{"vocab_size": 4740, "activation": "tanh_gelu", "norm_place": "pre", "rope_base": 10000.0, "rope_fraction": 0.75, "qk_norm": false, "attn_scale": 0.177, "init_std_down": 0.0255, "schedule": "wsd", "decay_fraction": 0.512, "decay_shape": "linear", "doc_mask": false}
Each number is 128 + 24 x the weight over the matrix's rms, rounded and kept within 0 to 255. Layers, rows and columns count from 0. Numbers have three digits each.

# layer 4 MLP up, 384x96, rms 0.112, rows 9-149, columns 0-47
105156130126097136125080099135138145120087135166136099180132090142102085114116108167129143121137116127147177089169164132115176112125116147123107
159128162124064154095128127083166112110129113118156118163139123093146162162169086113066124130112112130125180133159156110102145124111142147179121
119140104086137086141133152118143119130124161103107098133126091125109089121113135117113103155153153084175142120166168134114155141121137131161164
135101129149100122128071127132102132122110132159119110157135082129130107132172105146139102093109134132164108129138107089112125124112116156137157
104149157136145115114147082111116133111165154112104142093122122099098100129114120096101143143141107152106122136072184107079138135105085173173135
107137144112129125089128118110152122124107107104088152108129146130133143105140153104140128132134131127136177104110144123090128131142099188108088
114141149146098129125136091119124124097133123160126153117158110144073094155163136170167161082103132092156108126130170130104150172113062123144174
124123131117127097155157126153086142117111135186149122179175091135129108180127120140136109089137110122133136170131134112124158120153102122080144
074130143118136089091087152108129108111107092104119156129136119087163125106132110109089124126129168122149125119137146171109173147071118151114126
085115126105131122119119093111106091140149130110119160100149158116126116147167155140145126116137121085136129117114155111117132139137170122103095
106120182146101111164062121131110159107124121116119119161126117092088116089150144129173143115129188104127161143135117106121122097133134154131123
118141085142085137148134097136103117155134133134102145140112090123155158070159153200099111122125142109144146135110162154080165135099111148142162
148097156132135085137127127106145156093137088108145110147164121106139118104136106142111097130148100123133110116193162114119113165136142128115124
153134127140110148082076141105108150142132114139139148186119113115132139120115115116139139094128126095147142151125153141067149094107125132149123
125105147173119125118141137136120115133151131155125114176153113145116119148139142151089148122087152115145176163095164139095139196146112135127144
099146140103108097111141107161129141087125125127102164110121120124107124137202108152145091119133147144144130121098156086126127103103121127140114
110135133146155118140130098131177130139134140145146138177133102162120080133103108122130142150157106128137167154118125125152130096145101129109099
130128129093116080123149112118133079119104104157125104146153105093096174135122134165133124083115113137102131109109173116148190147114101145139152
119138134122112078151120112141122106136149114093153180141122136166136145088115141093159157121133122126168177089118147116142134141061097179103132
104130168150130099108092119111157115123143106145142122105172106167119128097132123117100128144143157119155170092138150092174187146124104129137110
146148146132132115121131097138118133101167121152105111118110117102142120131116138154147161141094157134151135133098127099134112145108101157154137
164139149131119092127114179139081084119180087128162138153143107114131098097166138175108168119090163104178154120095172104133143116152127126137104
093136106111079094106085173117144176138173130107133127148107137083138184126151102153153126108132177107134152095123182099118141133127140119149115
138104153135122108117121128154126131121097098087090154171172151149110125127144138152142163132079084118211143157102145100100166156113132178086133
114126144141094118164113127131121118115125138186107118136128137132114104117164136158108173117110160132159135143121182119120132098140141117120122
158150202110116138108133083100124074131136130132141129116158096120127159132125139138099151131085100130155155084132120133131132130057161144097070
107159164114122120138111142118118162111140147109111137126152137132084109118159099133173159110115119118139144094134159134173148109142154127153120
104107134143158113147114108127110146112137130151133180123127142110159087128137139136096177146139108105120146152098172105143147100140139105156161
156109114120096160107105117124136134127081172131119109171162091130137142070115167122094144094142146140136140142162170144130144125102144157141153
154110177164112141118086095088125129080143115118144167160123125100083138145137094141088127140121170185116141167169148109150142118122143144143161
133131183132117148137106063113157102114117077112117118173154161130150114111138128102152125126097152179144123111141146122155125133128114142160148
131138136094111097176128110095113144121142135117127130139153159130147147117156126128155130099130133159133142086134098127121134146082128117128095
122116132117150119128114099088154149106148133143144108103126111081147166124117136125130142079119062097128142123136162107180144123166095154196114
111127130139134151122153117088110126096125131091096172138146067075117118098154155178135133123170134163127149145113136113154154123133125133140105
119138117161126158059107092132135102121068087116109104148157127114145125158157147156134135135078129158170140102090125158115143139137100158139149
085136102123118120154102099097141095100173083111149102106132079089163123102136150160096123145122159173131173102140131103108152092090094153141122
116121127151105134100096132136136099148103131117101177140126147143123125132167082123111131106112146117122123153155160118124191180153155103115130
135145145125072136128150089126103121087154141121175148142104132142130137143118144159091132142127141133135153101104113106118152128101146161137076
107152131131109126155136123126138158161106111119074175113097063104089150095188112111154124070133120114120156126170165117136146109112125162139123
082129145116098100166148116131147089042116135128130152116153151150112140149162104166131101105111102122133136133122156127158160133173129136126158
119132169105121121130124142173139095118111124145117165160135085096148117108108117107111136113127120119152151120196151135150129116136118138166160
091115142162131122137149121127136136106190135097135138117131138114114131101135134136149157141111100076151173120121140136127141131094082134110185
112150106081083126153078184111158113142112142104115124154131138124113121098166123156120171122141138130132119143153151122087130152166132138100137
119100142144113115114153122145109134137114080153129115123175121121128110143142099151128116147110146126109132190124140125152142135117131123138164
139088137115119106123130113091120174137138130123129128156143134069124087146116137124096150129111132122125126154165150123112154190157168129144168
089138171174129112189111062119120140152159137165053148106176095089111064116146168123139132084099142116127141162126163132148135111135107134146142
109146121166125141112134121107103163129136139153154150143156127139056129115138164123129133116132140112143136162111119115084181115117142143139100
149108158121103101127127126122084125131096133139133118167141097135123116124123127161101123092114136122110111127142130085159166128134146138130124
141091147149101096080111120152132128113143085154098130136136114119131113104129137111108127091106131138136157135151154114155123096126115124157152
140142112103157107171093134126110114131150152120102133124143131151085193103091110125135140100168116090167147083097161106137176094122121169147144
144115117089095102165107119148121128113116141098128136122167095080127160131087175093123155134130121144118148101132117143109131134097121187086123
109157174104138135143123078132111154122134094124115135137145160106108145135172089136130157108149121095131142105101158143135132120121103117143169
115138182103156134136104119172066178112137164112111100124159132091115112121155095132113135120128175144130128132120127108171096135104166137106124
111123115129149115109126074105147169118107156108168158160145131114111159111162151109137121127140121111113156108132144129135130111104139115101081
141127130128132107106133121116110122118109164155119156158147139125138132129148121123147121106157107114141140168092115099114140138118186127144140
083115144132114085140118062119165149100125110131102135142141111142103111112133154145061122115120148125124147129137116110107160135112160156147154
112170137106110058128109104150121092101092179108122125130140159109140121103134110149148125127123125134115139150136173136100159154092105128181106
104133123146143142141115131116136183127133117144105137115136161065081208160190116152110122114112121112119138143170130111126135107138152141124153
102138157131107129128122144123157160153109102105106137154165162134111108137172120137099167134132123118109137127098156125100148115144098114135155
114162165116159078132117137076122142120117158141113160108127169136124150149152131129155152112157145102133151116125160098148141157093095124130121
159103149130086109137133105137147161155100153127126143158158146093114120135174109154081134136094171113121150141156188102070135109142110163139131
075122111115157151095134130137165114130128092111135149132129117131084114109157139123120157116082176121157152109118118163131136140108162147177134
126116105168104129123136154156161125133112091117139113121138141062117107074153149168163118126127112147151133092138174102119127108115121137124107
099104115169143091085150122083125123124121114091085076168136102086127183121171121146071154114116132124098156132141153129106130135127101158143161
180116163124100123121119114105117097132119125117142105137158123102155178123104124121141112144110154138180126138111132119135138133086157135115108
129155107113149120144098128107120122124096132123091156164135101074119153141155068131086092144120135163122158144133133118164153124099161128139151
130108111140138126158127122125082115145111116187142159113137102101146167130161158183108127124101124141141147095128137106131140133121120222150138
122124148089132131096141106173125131105136116111159108118127119100149144125125160088101157110129121128147148103133107138125100150142127166165117
101140134123097142124103084108127084078177140118152098158164119158139137127131135120106173116127103098111158102141133113159109109136145109140119
086135133138130149156114145121107196114165132121124155149172147122143139152124142131117162139104119136124154126111130128150140116134102167120105
133137137102126100149147138161110095130161145089138135107147172103116155095138170122109154096129136070172128101131125148110126104108135130098107
122147134109124120123096142086164090091125171107123103137139122125112128104151081152091114091163138138153129114144112094143176134129134132147171
155105203160111120106049157150127064114110094137116119154140111121151121116107112145137106118118186087149149131145113094149150119086161130167100
120115120137110107146102097130121123099121139159127120127127094098112130142141127111104103061117145121103136147174112144137146147097116163156176
159165121101156137135110088108081105113135135130126092132132151133122191146159097169137109080121157156176127111145129116133152135101100150117099
097138114122151102092090143156099126131118114141111112174149148128125131121157124152167172124106150138110132124119177113116121156109122107122122
151091154124103114106146134137139149112096136154131145166168115116138155132110119123109108137098090125130139141136137129109151138103116171131143
100172135107126062186116084143099139117119078106105133123128143121150137130147152147136114063150126149125144154139123112100148143136154132154145
134127152106102131112119116088131130107150108112081111150147109142169154088178089121157129105148142117122159098126169112157135108126114130131098
076181169109122091097080141111114131128144127124120138135129113127130125120124113100167147126117147106119118101154153157151119145137146166150122
121112122137090147151086078151129172094108129124129098126164110138147092131136110084129108094135112108142172135121145075132154152136110112149092
128130111143141074136125096123123163088114086121133088157156095142073093138204129157114130130158133118172155107116141120071145136113118127161119
135114140111119134128108102151118115103125123083072139147152115146141141103164137148119152106139137174151171125085136114138117109145126138107167
106171121156116093153094131118109129077125118128099147127144125141130113166156135089149098099163140124143133155113164129134135127111110105118138
121146164108148099124112160138114150131118097153119117123143124098094122093154088138114152124133167106122132117110104137141138094110137164132112
122148166139123111140097101149149125109117103139111137128135137093107155144128105123114167127105117072115119144119147131129151146111180128128178
090086108144093070110136104120142102082096084163147102136099146127119137144150123113106116115104170098117147143119168147123161115105133161134151
108131188112122125140121117144141124123123148092121116113148167078153125145129146186164152123146136144184122103118120100195118112128080122135106
103132129124109126072117102071124121120134122087157164119170110116107150170175132118109119128140101120145162116112152106177142097114151136102088
128094175097132075092103117148140094125102095121097099149118140141085127131186105170174168134096160140114185094121143107126122154111185121164143
074140192144123102137137125159119149099128157102158117108162109122187100124133106163119140102129140159126142167142200113139121142143153141162121
142097159148121143147129120147072150088177120123106120160161132122142133140115104128113133114110137121109119105144128113152139106136164117131098
095133152111126125184084105112106136123163195158116087151182108109089124120138139163119100169121156143151131130119145076117157145121137128165057
100118118106111112142122129116101102105114141165129137134133145104169144097122081109110110144138150105156126118137110156170160098136155163130116
143125129091097117140106115120142107129096171179094135144134153098068168159128136197120139121086120072167148121149110094073169134112103162111161
119139136148127096171098114134162107155108121159121122098152115115099122146154112147104121092129146118152133106150171110138116168164155108100113
113165122103125130095129112113137082076123138114133093130132138116103147108142121151126145094129158170116123089139134088140158147116146145135111
093123097125096145123106122116159133079130158107156109200176094134143137158140150114145127116150139104137169137111207092085136098118126150123121
124157109166132117104110086115129133139102157142115134120149188101126084131142152171109144098097144136147128138151111126122154123091101141134138
125131150100140108118129119119114097050154134120138131112143106132160132147154122132150127076155136123119183126118137130156157171123150115126112
133137182170147106105094115147093081159128089185077153119122155143117119112176109120140167089120120169163145130117157121144140126104105128138167
117139132120119118134101129141138147081104093118110164150158145113090118126146103102135119115154128155149128120096130095091153120111143141150142
126174182100142126091140112088145145130105127117171141159144170117108145105150122156069118131112116171137135156107132123164127136148150135141104
124136165133099125100132110150115150139135105152136136149151152109116114127116169209101137097085159159141155164159114115130118114163120131115107
128141166139125078147109103166102124107110133117150123141130135143114097140147151130198175117128119116145169121142144087138104118152115115142123
120095151127118100169139136137137133092128091121165129131148145128096092155145142115108124138121120137146150151118137144101122106152093103135158
111124137136092115138103097137126197132122119130137155156136145144081151157140165135104125108135106116105166124138135132078159119132135158112113
100099137144160120157111127138122124086152082132120117133133131099129113120150118131114147084104118150156136085109150143120158088080119137138094
152107149112138127140127141148117143100131105119158102134133134132155115154151094159128144112144105157133139109123110137158135156104099132141143
125146165138140096119127118116110101160115118118154149115154135120089125123166145139128111098156101107139118128094162096142116163109124125097159
114156142137126111122105141086130126101164147178134125121134155080108142118144154141123140115144132083171110144161164123114139142099172127118136
126159145100138087092129149075071092099095159094144108159114141121116129139141097131126124079133145114125161161124155132134150156139092163176180
125074126120155082134133116144136119110133159113075119124109136093151119194175133124129164064137115087168160126181158173149167155112143134109102
134136120149124149079137124161125103170140105121174155147115152110087138123141152154181158124101158131120125096085145099077121123089127122137106
095162121150113147124119108098132142122139138140132154154128126128153111160131125129141187132150143125138155116071170130100127128131124161152147
140097108140161105121092095138117166140104142127118154156113147119069128104130126127112119119126123185139178149101106123150151140128175150159131
099145121118141115133094127129135102088135091120143155133108133103098133106177166123103174093125139129141153136145123123152121124109127137161093
075165110110140111155081124149076146136133141132119177141132131066110103124141152074095112138100120106143169098163157121142124174117120129136135
117124177073110133107134148121122118112115122135081129133134117090094166175131145117100107128121153127129155129121135131133128161125111175152169
091124161140170105138098106098158185088131137152139146132148128148130152082131139126073135134118141094132133159136111139143181108147128170124159
079166106130126079147103109178152119124114128139078132146170141141106130118143169164150142091126118123118153135112132120088151125119159125143130
132139120138084119146097079132113059113081128119131115149144110129108132107127137147150155113115113130149158098102121123129145140088092151101146
077116146117122117122111134136131128106156108128152119181127115121125168148166122125067098107095127139136121120126133113100181099126150172137138
137132155133128091129099097136131129122129121119096098172149129155091138141127112118167138110120081148120128141108131098113147143113135098139188
127107127165102084138098113136141135130102132159130114137146169106123099118129138147096131101155115124147134152117119151131102139129166109111119
123110179077144105121083081096128096090115171121089123145135123106108126122171146135111144094140154120157163144122126110147131094151120120143107
100158111113150100121120101156118117111135118118135115127125109144150164130108157102119138107126100122114130090123133122160146122156108141119111
151105157131113108141097099115120140103107115161108132115148106120168149128140133108120115135129164136160132148107154128164157133128105175134125
105140136129114122113112122152115097096165109137162124104113143093188123154122144129147127089180138128181183147143136128113126132157089191131102
137101107134115138113127114128073122130091140139137120150180149148148154131144094106074131125151114116170148153111114153107114153120164130128120
118132098149104144109070119071087165119154122120151172146128137116145107132131121110137090088111148101141142102135139162106122100124120130120134
089129140135124111155118130126151099131118109137114105144129107085122137129139104127113159134178140128099119105142172127108154085109126144177116
091153156121078055134109114118153163124089082143142101131154162139153125125134178137133166109122152145149162122113133113062174114095168152137152
118122114124152120119125128201104106088129091100119142140134108135145097103157151158128152110169157121162153101115154097119118127131105165127132
112133167113170138125090095111117128103130107142123165138144124102112117134168105135142145082125108146182138150123150129098129089039116110119143
099119106107155142133113095118160124110129099149083164111153151103159125112165119105118115124130120128147134118142145078160107133101132152101175
136116150164115135171125084132112143162131162110147118178164116118094089134136144116115107087084166108110142146126117124144123124132102124132159
127144133152121125096141115070111149092163123103129104106151156139152141116145137143122134132112097161123158109107143127116145138114135199141100
132101100109097119152132101146079149118133089079116145131125119121124129129130161085125150111123154125134116133164114091145167155144167150128120
120147110103108100106074094126126128101138156140145105149133148133105139160149097169136105096095165139113151111129163153155144120120158124114106
130099110105154121123101149105152114127149164122146162126116135109098081112131088127110125162124149138138157171108133115141154132103142146127138
# layer 4 MLP down (transposed), 384x96, rms 0.0984, rows 9-149, columns 0-47
134149206136091088124147171097135126145126145133128109137116086062148119126090139159145127154123097169125089158126140108137107127135126127161133
133071094133065100131088145128082120099129145126174142171160137129091171136172137179107164095084127129136095134133121167147118108127160115140116
115102116117129131084100153158080106188114122173108110081141121152175113102138116149158141123094138142128098114128158135110173113111138102110175
097128135110146135129131115149118151132136108095110148137121136145115127153074148137139113115155143150097131144143082124122106128127124092103093
145124143143126085118096190144111132142148158159116099124159142166116110102097115132139143171129167096126154086112127124158118114120112101092114
158109135144150153179148168100122124102130132121100125069116118141136149139117115115110105120134115121120117113118127104140105172147142158130142
111129117078118121157126150160169136123149143112088122098152116098126153132188096099162117131155113119124106145179112156098126105138112100145115
102113120141133136119119155092109133130117142126109135128106152116161164046121116145127128129160151156087144076109124135136125133099145175158118
150076145098128117148115193102150119156075181105104069171136128092141113120144108096107096107142169153125113109192112173142133112135142146135128
128136127105150120163157136136126121104134147103127125111101117114199082131103124130115119118097139147086131103124095174155137106129090130110130
152171115087134148113161123190086069106135141098130109117127126139146157110114161106151086133145121106106163160115138142077130103146085136106146
092111133127156150153150104143122125123105147143113095100155070156103110135117158148155084137115093143107144153113077128117129155165141087142165
092115109147106120122170104145180150134097116128116084150120116109133145104128157100113150122128090159095079124148142114118144104141121111150141
103172105159152163135080153154139161104068089099137145110140123120162121121076146147087132086128133128114130102137077155133118115136130086124130
082148105112127150110150128131091118145094129150134134098107144118107112158106162156131157129137174123102116136095148142117125125137148083113146
163137158146157138113119130103114117149153127124119129151157136127186145107130152110137178138111136107108127139146084144093118140163101100143134
095089113130141158138125150121100111151138140095129106119146135136077168135105131130131158161093121114155102108113121135108128130111101116128184
135113146112085117105140139115167145120159146136088160124162129111133143149131131117094163092125135104146118118141074110117166109139088131170131
098137101109110122138114109158173154134093119144138151140091150134094185129128101111144134116110119099125127125180100157123141121110166120101108
110116117164147174162115152160137118089094129127123102124176163181133103107167130103091109175097139157155133141121127136080128146139088154124166
159136174117101129098140097125130148139131131161128162132154135137135112127165112153124134132172157096115140118124085142107125107147138104112127
126129128151167143160147128123118163099128146117151145075147155132138128123102117102139112110130117158097146138149136155156087086099139151151126
155135121156150113144166131125133161150153096142121116147115120131130080077090132124124172122141151138089076128160105117154121113151119109145108
082155137062110136139175113106095122133142122145132123150098136114165170134140085095116156101114141078118115115132195141091152119082129137112134
126138131107140125151089125091134124128100080114148119138118164114124146119156145113133100132130124122116142137125146120120172153094116128103136
142114129138182154170139117115071121136102161139111120102103148096115125125122104197135134131141158154120128100119118137137145149121135159131199
148118144180105089142154143110114133124144137126146176134125116127122149170105146114139131150088163111117113154122086128116102108111116122095117
142160114145141103109177091143129123163116113123129126128116128135118109138122111164121153143139111109112096141155147096136115135089162097133124
163128131151125145160129110131105133160158110125063113111130150136083142117141135117125143118119157130094100155102137158138132105109134131127120
084157109147113149144143135161091132156084143163107129129150088128168068134144087154105116162113159160112140147118169113139142137162148123110123
125144111126142107136136147121126150184123125194145151129144125149089112113097143133167131143148136100120133123118120118102130096114136101091104
164112130098111081125158118155125102148097097135117119138121136177095106158138108156130163129094137107131141146100130159111113134097120082169135
122105136159120184139099122105155127110142171127056119104080076117161097142121102152054142122107046133150128121145109115131150169162172148189101
094111115102149142155154139100133109079130104097144139100102166134131123137103116130106136133142122102144171099137108147148135123160110149126115
103140143104139156129110126177149175157134119113174118139107113159134091132170124117151174140123131110105079108075095149116153139124138124172109
136101196131150142146067134121144151123099069160178116128135174116157132100140138136092126120152116155136105159117121133154115135148085088119105
120095138143103123130137130140152092120097115129113148114139135134145159155122144122120146147170121148116109119123097134139084126084149101123104
131125098129142115117137122155124134128110117143130143120124119144141148142113132141108118120133131147126118133113113127127121155144105111101173
144136155176105120089129101148105070113190107110155129185158146110166091121085147128088134150144125123113154154100113134139106133134135138186115
124187109108137162127154133143117065068123126130108089168150129147119150099114121154144135134158092086159151147137147155103149111155101107094108
140111095139125127121147139139099149166118141104119153142147140124128135136133184172102128182103151137121108123134121110117136107112143141113099
156117102117125121146106111170137126144115129177130113142129136140119097158104116104109150126106148125123101131119104136148102123109156171098096
105124139115145149101132140134183194132146096124095150123179154110058089130088125104101146115126117129134096152151097169136080133143141161137175
119101159133132121138161133149114097137138123130170133133122098091127144130139147120155137085130143150150105100120115139129116128144170088126125
103114140137143121123154085137153170158130129104124122139110132118131128097094125111142094120138128110125095137113070158117134148134161108127139
164126121073141094111115145174174138072132138097133165094132127151152168170120108121155157072101102109117111103181156115123126175093122137102093
148138124103110118135107136133114119124135148157138138141108116149115117150141150131125122152127138137134095147116110136116088131164166117127156
110127099091117160124119120090107090107128185166133117141096097165124141156141147132130075146161140157131137123110111138120138157157130166126129
124105090121149136132125096156097129099112148178151145148102126131101101155123130151127124119128137099144114104121129118132138145106126155143120
134148108108154081123095174173156124148080125219125150157088147132138110162100122132142106116114103143129153125110155112137102159133138145130131
134100140157145122129135105126038109171147117117105172129089110133143106113136108187114132116140137115087137151106144133139126160131128150120164
082101176147163125129139137123120078144143109165094113119138118152122104156117104143163117126136160148178145146133180095099130131135146138096133
118153108118121136161152149093124129101095134132101157127136133117102154160167137105121115142113113119127112125136112117117155150155112168116170
143134143148094089152141145146115101097165117121092151103149090126161126148104164085119130147082126142118109105135096112102107118118112127111099
147151124113137092144143141142106103139151102109127128138111081130158110105135117129156118136155106122111147116146114129128127161151170107137145
116135134113117137133134112128119100125144104147149133151162115114121129165098130101159152101141134144171177113114154127153136124101117110098078
163163142097111128127150112170112104093181132184101126106135139137153133121135095155148113123122110121114122137143111154125134113122107122154125
127117159121138146109140147119147144163127133078107148165132113152112144106147095131155145130128153168134073170159125116075124144144138164126141
108109165146135167159079100100093095115124133143128115107137132142158144118151082139066155165102092128105114141147160126103135129126157161149128
126136111131166105147142105155146151134137095101128114125125114136114113103103095168107100168112143139093134150145149122045133139164138181154146
088163155142154094092128072165155123131135118156076135125108123177076110150148086170085110138115114168151126173134120136141168095131101148121139
183185174101121106144108131161080118112152126135161112133155108131140112116094113119130138106140159108104154115142120126116172142141117088119138
144106118164141151117108155135130141132168103182118125078156147131152102107128144118113138128159132145119117098108099075137114137125132101134122
114144102131118079133144157149138123135142109100098105128137136176187164170151120144139133118154187099090120110105137111118116138127134133117146
135159140146106107176131133116132094085125118164124124090110110140141124127158128099112130145154139115187179144138164143133149118115122124128120
117113186134160153161114146099164147110108157145130144123126132181114136115122130159156110110082137133181094165146108129131115190110087135121157
122123147139123169131102161164127157115110122126117131103130125113113093131090145067107096109143143183132135111101097091143141134158146078119118
125161123128166134127094087136130109124074136114102129088128125068154138128124108119126124131093158155149142139168153145154102123135145136118116
151103141132119103143173106121131089167125116099154161098122119142084131145132132127146141123134124130083107152166114123131138118121118155108091
158115115106120098114150138161093128096109115133119120099117153093105128150101122105118142140118157119152149136137118139135139114118100100169107
110197102106075097117092140162120133114141145169157115151151128134120117151128112145093119118135150126131144083116099115135154167125117095171171
118131139094108135139186131131101147165154094100146095146138097114135116146165168125094140141090138103133139118077142133082166117133089120137139
148158163149119124115143086134097154091092203140164165160140138110125162130135200130084101116127133104073141102134140136110112140122171140144105
165100134097085106137139159120117126100125125103138146162118129129134127148112171102131112160138088167099127127155108120141140135116130065106125
125122118179056124139145100156159131130121138134127105135135090140123107145116133112123121160138123153162107165113126118115131133146125151123128
115146121154113135082120147140133165092129146126158166129121082134154092131098129118106122152141100129175162130177118116147125128157121128142115
124131122157111170125173112156135135128144148095157130112117158168130123141110156129135116122116113130114155158068131131080111082093099169122127
092138173160104109130097148090153166131099117165124162177173124122099095112173111126121140094122176108133119120134136142093151106100098104130157
186105129127143088176143147141162131156107126102117124079116095136079107156100126135160130150107112089118112171140113115145138137121127133116138
134118122112139115122136171175108128099157117131099096143113123099111131135144161113123159083095114146084195144130115095164122115097106112142165
132131119129122157160112100145108101122132097111141073131120117118121110144132135140118080160158127171140153167118127137154109114140130091163120
083148088116166109110118109148174156096137140144158146090121128156121101122110152132133081104117125131169095128097136148115130115116115117091121
119134086138103132127179161128151120125091150167178140111091123117107139141120113109137125150161146076113115132135158146124142138121141119125099
167054113131103137097113120141115115112147119093111090142118142116146140126134130117147122132139155147100135127171122138120091130143099186126096
094126139107159151080091143093117104147099190152120129147172117111096116118127135123134143159126128136101079129142148121133156129124124120104129
139116100142123114122148159118149137135152132111143146161138106117134129151152141128118129113161123133162125129127132095131138125099093171200119
155138096098044132166111073101105084107120089096105136168127131112132148150113120156151093124153223121107179157120111158154190125107137177118137
095178118103107129106158090120107131099147128127153123143138169132142094126169093105141104157124198155129106142110103155151134154137108138131119
148104132161167122157125164160114148145097125131093112114093151141094132118120109120142158130152154122183124122118101114151104156111110161114144
135127107134107149134109184107086113157136092076140114180162143104132148122098159171123122145107131109094150095155156113109092157143128133119123
081128142158152168125145122102127154145132140085104158117077132127097116153126104153122199146092127120161127092159118153142135123118075110122156
139148116096141150127090125145087068111088094190146089104152141143111146158109116144143106107114151109121117151145166179119135134106099134154140
098122172133152109124110112112125092138138141147123065162094117099164120170062102202125138094157137116164142077138168133123181125157190154091077
167109126106121125146149122138159129134120118122100139127102130154115098140164145118142126103085090130153152154122130100126131131116119067133161
143140139130085091103110152150131059136107085149128157083108094168107136116122140114157128124141136110168133105151137183137141117099120099158171
161127113099115114170139146135148145133110144099136129144195118092096134164118137172120117123102122132131115133121132153143130110137078107121132
146164144167142132125146153152113116064175135101132096156113134146131123131109154135151148162085157103112177096076138119084170114127131117144113
148121093095127108141128147152147154113161049111121135141086154165139173137133132104116155132122141105125116136110146137116145149125157191101112
129104126113148126114122132122121129177134134117117164089134112111138069143112142105115114135109153122124115173144147124183146111130117135115110
108140116119081105081117110117151127154112143142130171151124152131105137120134142127111138158129127091123096111138159167097114079145119121121110
134159112130142145128128101138093148120135108104125121100097094130110112114137127145107155092157170149094141099109087151126138151118127122115149
165129173146091154156139113172144138133139135120108136098107107163121141131141133177127117131142114105123148108139147120122137135120135089155115
118120129137096149124139141129107133110151126125201149136127117141128120150147141152160125164129121111132086123107144121153139124133110111092135
116141079153173137091100105116133108143097178162133106089135132140163104125066110108111122174130130147162102173115153133132137114129115151166132
136072124143087151142158135107135139114143146126141130117133101122139151121132125130151120120116179134167140114161065116105126118139120102103120
126133107114143138068123102129133132155132119130122110171101107123151166096130119157142119125124145143111114106132165135176140160104141124126125
106124136116098093209136107131096184088162146084083113131139111113119126155149138121126156101103105133136143159178069107147147094130140102098100
154132127090085148114127134146127164114088195134092137129130135153152113125106151123119131103126114135116131135092081152140124106126123137128152
131140116137080134080136113132133127120145127124116133128116144103147105096133155141120142155146142129128098114135132143136152144116146102108115
155084152100140123151125132140127155095120140139118122125133117132117141144118135110150135109115126183141167093156099145122126163138152080124138
091081118113145162119133125139146149122102101129123083135152131163120147091116137167106113124095131135102165129101125099139117106153158153147122
122128076109133122131146134167080091181149134153105093155097117185113129158145097128182127124122149137103129113125109107106122162135145088129147
137132067118149156091086193125113101121136152181162131162127184099148104097108135120124133094153184131124148150088151146123084096142139148132077
119147146079127111123121137138164146123104149114133094130079160168136117120150125160096138137141156118117075135161121138134128129157093139104145
106152136154113111110130197165094134117178135121106107143130104137120135119134113106132108146138122128125123115110170108120125116136132112122124
130094108147136135163168141145092164120103152127139088123099124123143122115145139141103136104166115149134138120074105094104119153107144145138135
142135103095104132152197094161144126126209146116131105119104129146168103103142145140079157111152125160114124104135136101078143169187054153087109
119090154104132151111184121130158126075136141118144131114151129172120168152128119134114152140118177110117094133132161136117155080076064090103069
112134091146105129093151085152110111133128156121182142144106119110138106133142147085133193144179131110105145144112142170136091148137131143139096
141141122131080111135086145140123155147120120109168136126152117118135098156118114108090148157134130128138124106100159123112138095126132143147134
143089164122125087140137107132142151161130130128116162115155115104104099190151128119119135132110139124126133101097182111112105137111133132153139
165165112116157163113091162146095132114150112143102128121136140138123108128161094128121166143122144093165119109095083096149087138146109121146169
123138074133134143173133144137133107152094135088176161127123162125097107101117125108141068156123132116149134125134131161089105117094107150145121
137087112142122135143112126150133154129144120114105108106102135147150129080108137134119114149193147097119138099134121141133110136125148095103099
146116152144115148124118169116126175085129132113149119115138116135084145141129148132113153170123142124121132113136094081103122119151121093145146
141113160151126168144149113100117092098107104147128065100079179107102106145140117126129151123135091138112108144124142127110113141101105061128173
157172129132127121122151154148137127108105132127069154116134114148127133136171155105103118100113145118130143149120108143097104134123094142110121
130087084146121155150129156151131166101129137141124144136089071149135097132120145143102135120104122119135131109118129089126133153134113158091123
118123090121166118141097158118098102136179127147111142087136128142090105147131149130123135083095065111115093125087110110114100105133135112087109
119134136106173123146101144120160126150117129085125125115092135090108167097117162107118140145126100165128105146134113122126165115160115129133154
125163083141142167107131182118127126102102127124099157115112107130178126082138131119088168165135138091120130093136116119116122112095140102133122
122145148144141132131131114116091142161167067137126161121104143180149133145136139148113154138155158157103106158057144143139112130116153106066152
084202141152083105162121140085131119179135154157114161186200164094076105093132149124140147063120169122142140101128133140108151092114109155148125
137134134108132172104128119120104164115125132143171131140150134121135123118141139098140129148114120106113063136115098129148158107128119103136097
112166134117129149136108139135140142099145120123094105135116153129125135079143131123156131101122145140106139125148115127144170123163148071114140
112112157181089119133124145121135146112110134114137085104121121162119156146102151147122134127152164122086117127125135180115138130122116120148113
133124124102173177142142135137133174075090153125116122133129162114164135129121131134122135127136110143124112125120137147131099125131116165114115
162083118119148142106116133126120130116112129093100145119146109143104096116124117114119136128141152135127154144132118116130083141143110130108155
151131151147150124098098126141128138120133141178149130157135119159120131134157117128134103134148113134108101154117120139119080133122119077136118
101125140171158130158106129106155123146101103128100117098118114131132128123123135134122129114103170110141090160128133126150171167149129127129159
126113130146100139123122057167127110146147181121116092082143079159155073154111127111124131141145099172142142136081102089109087110102171104153136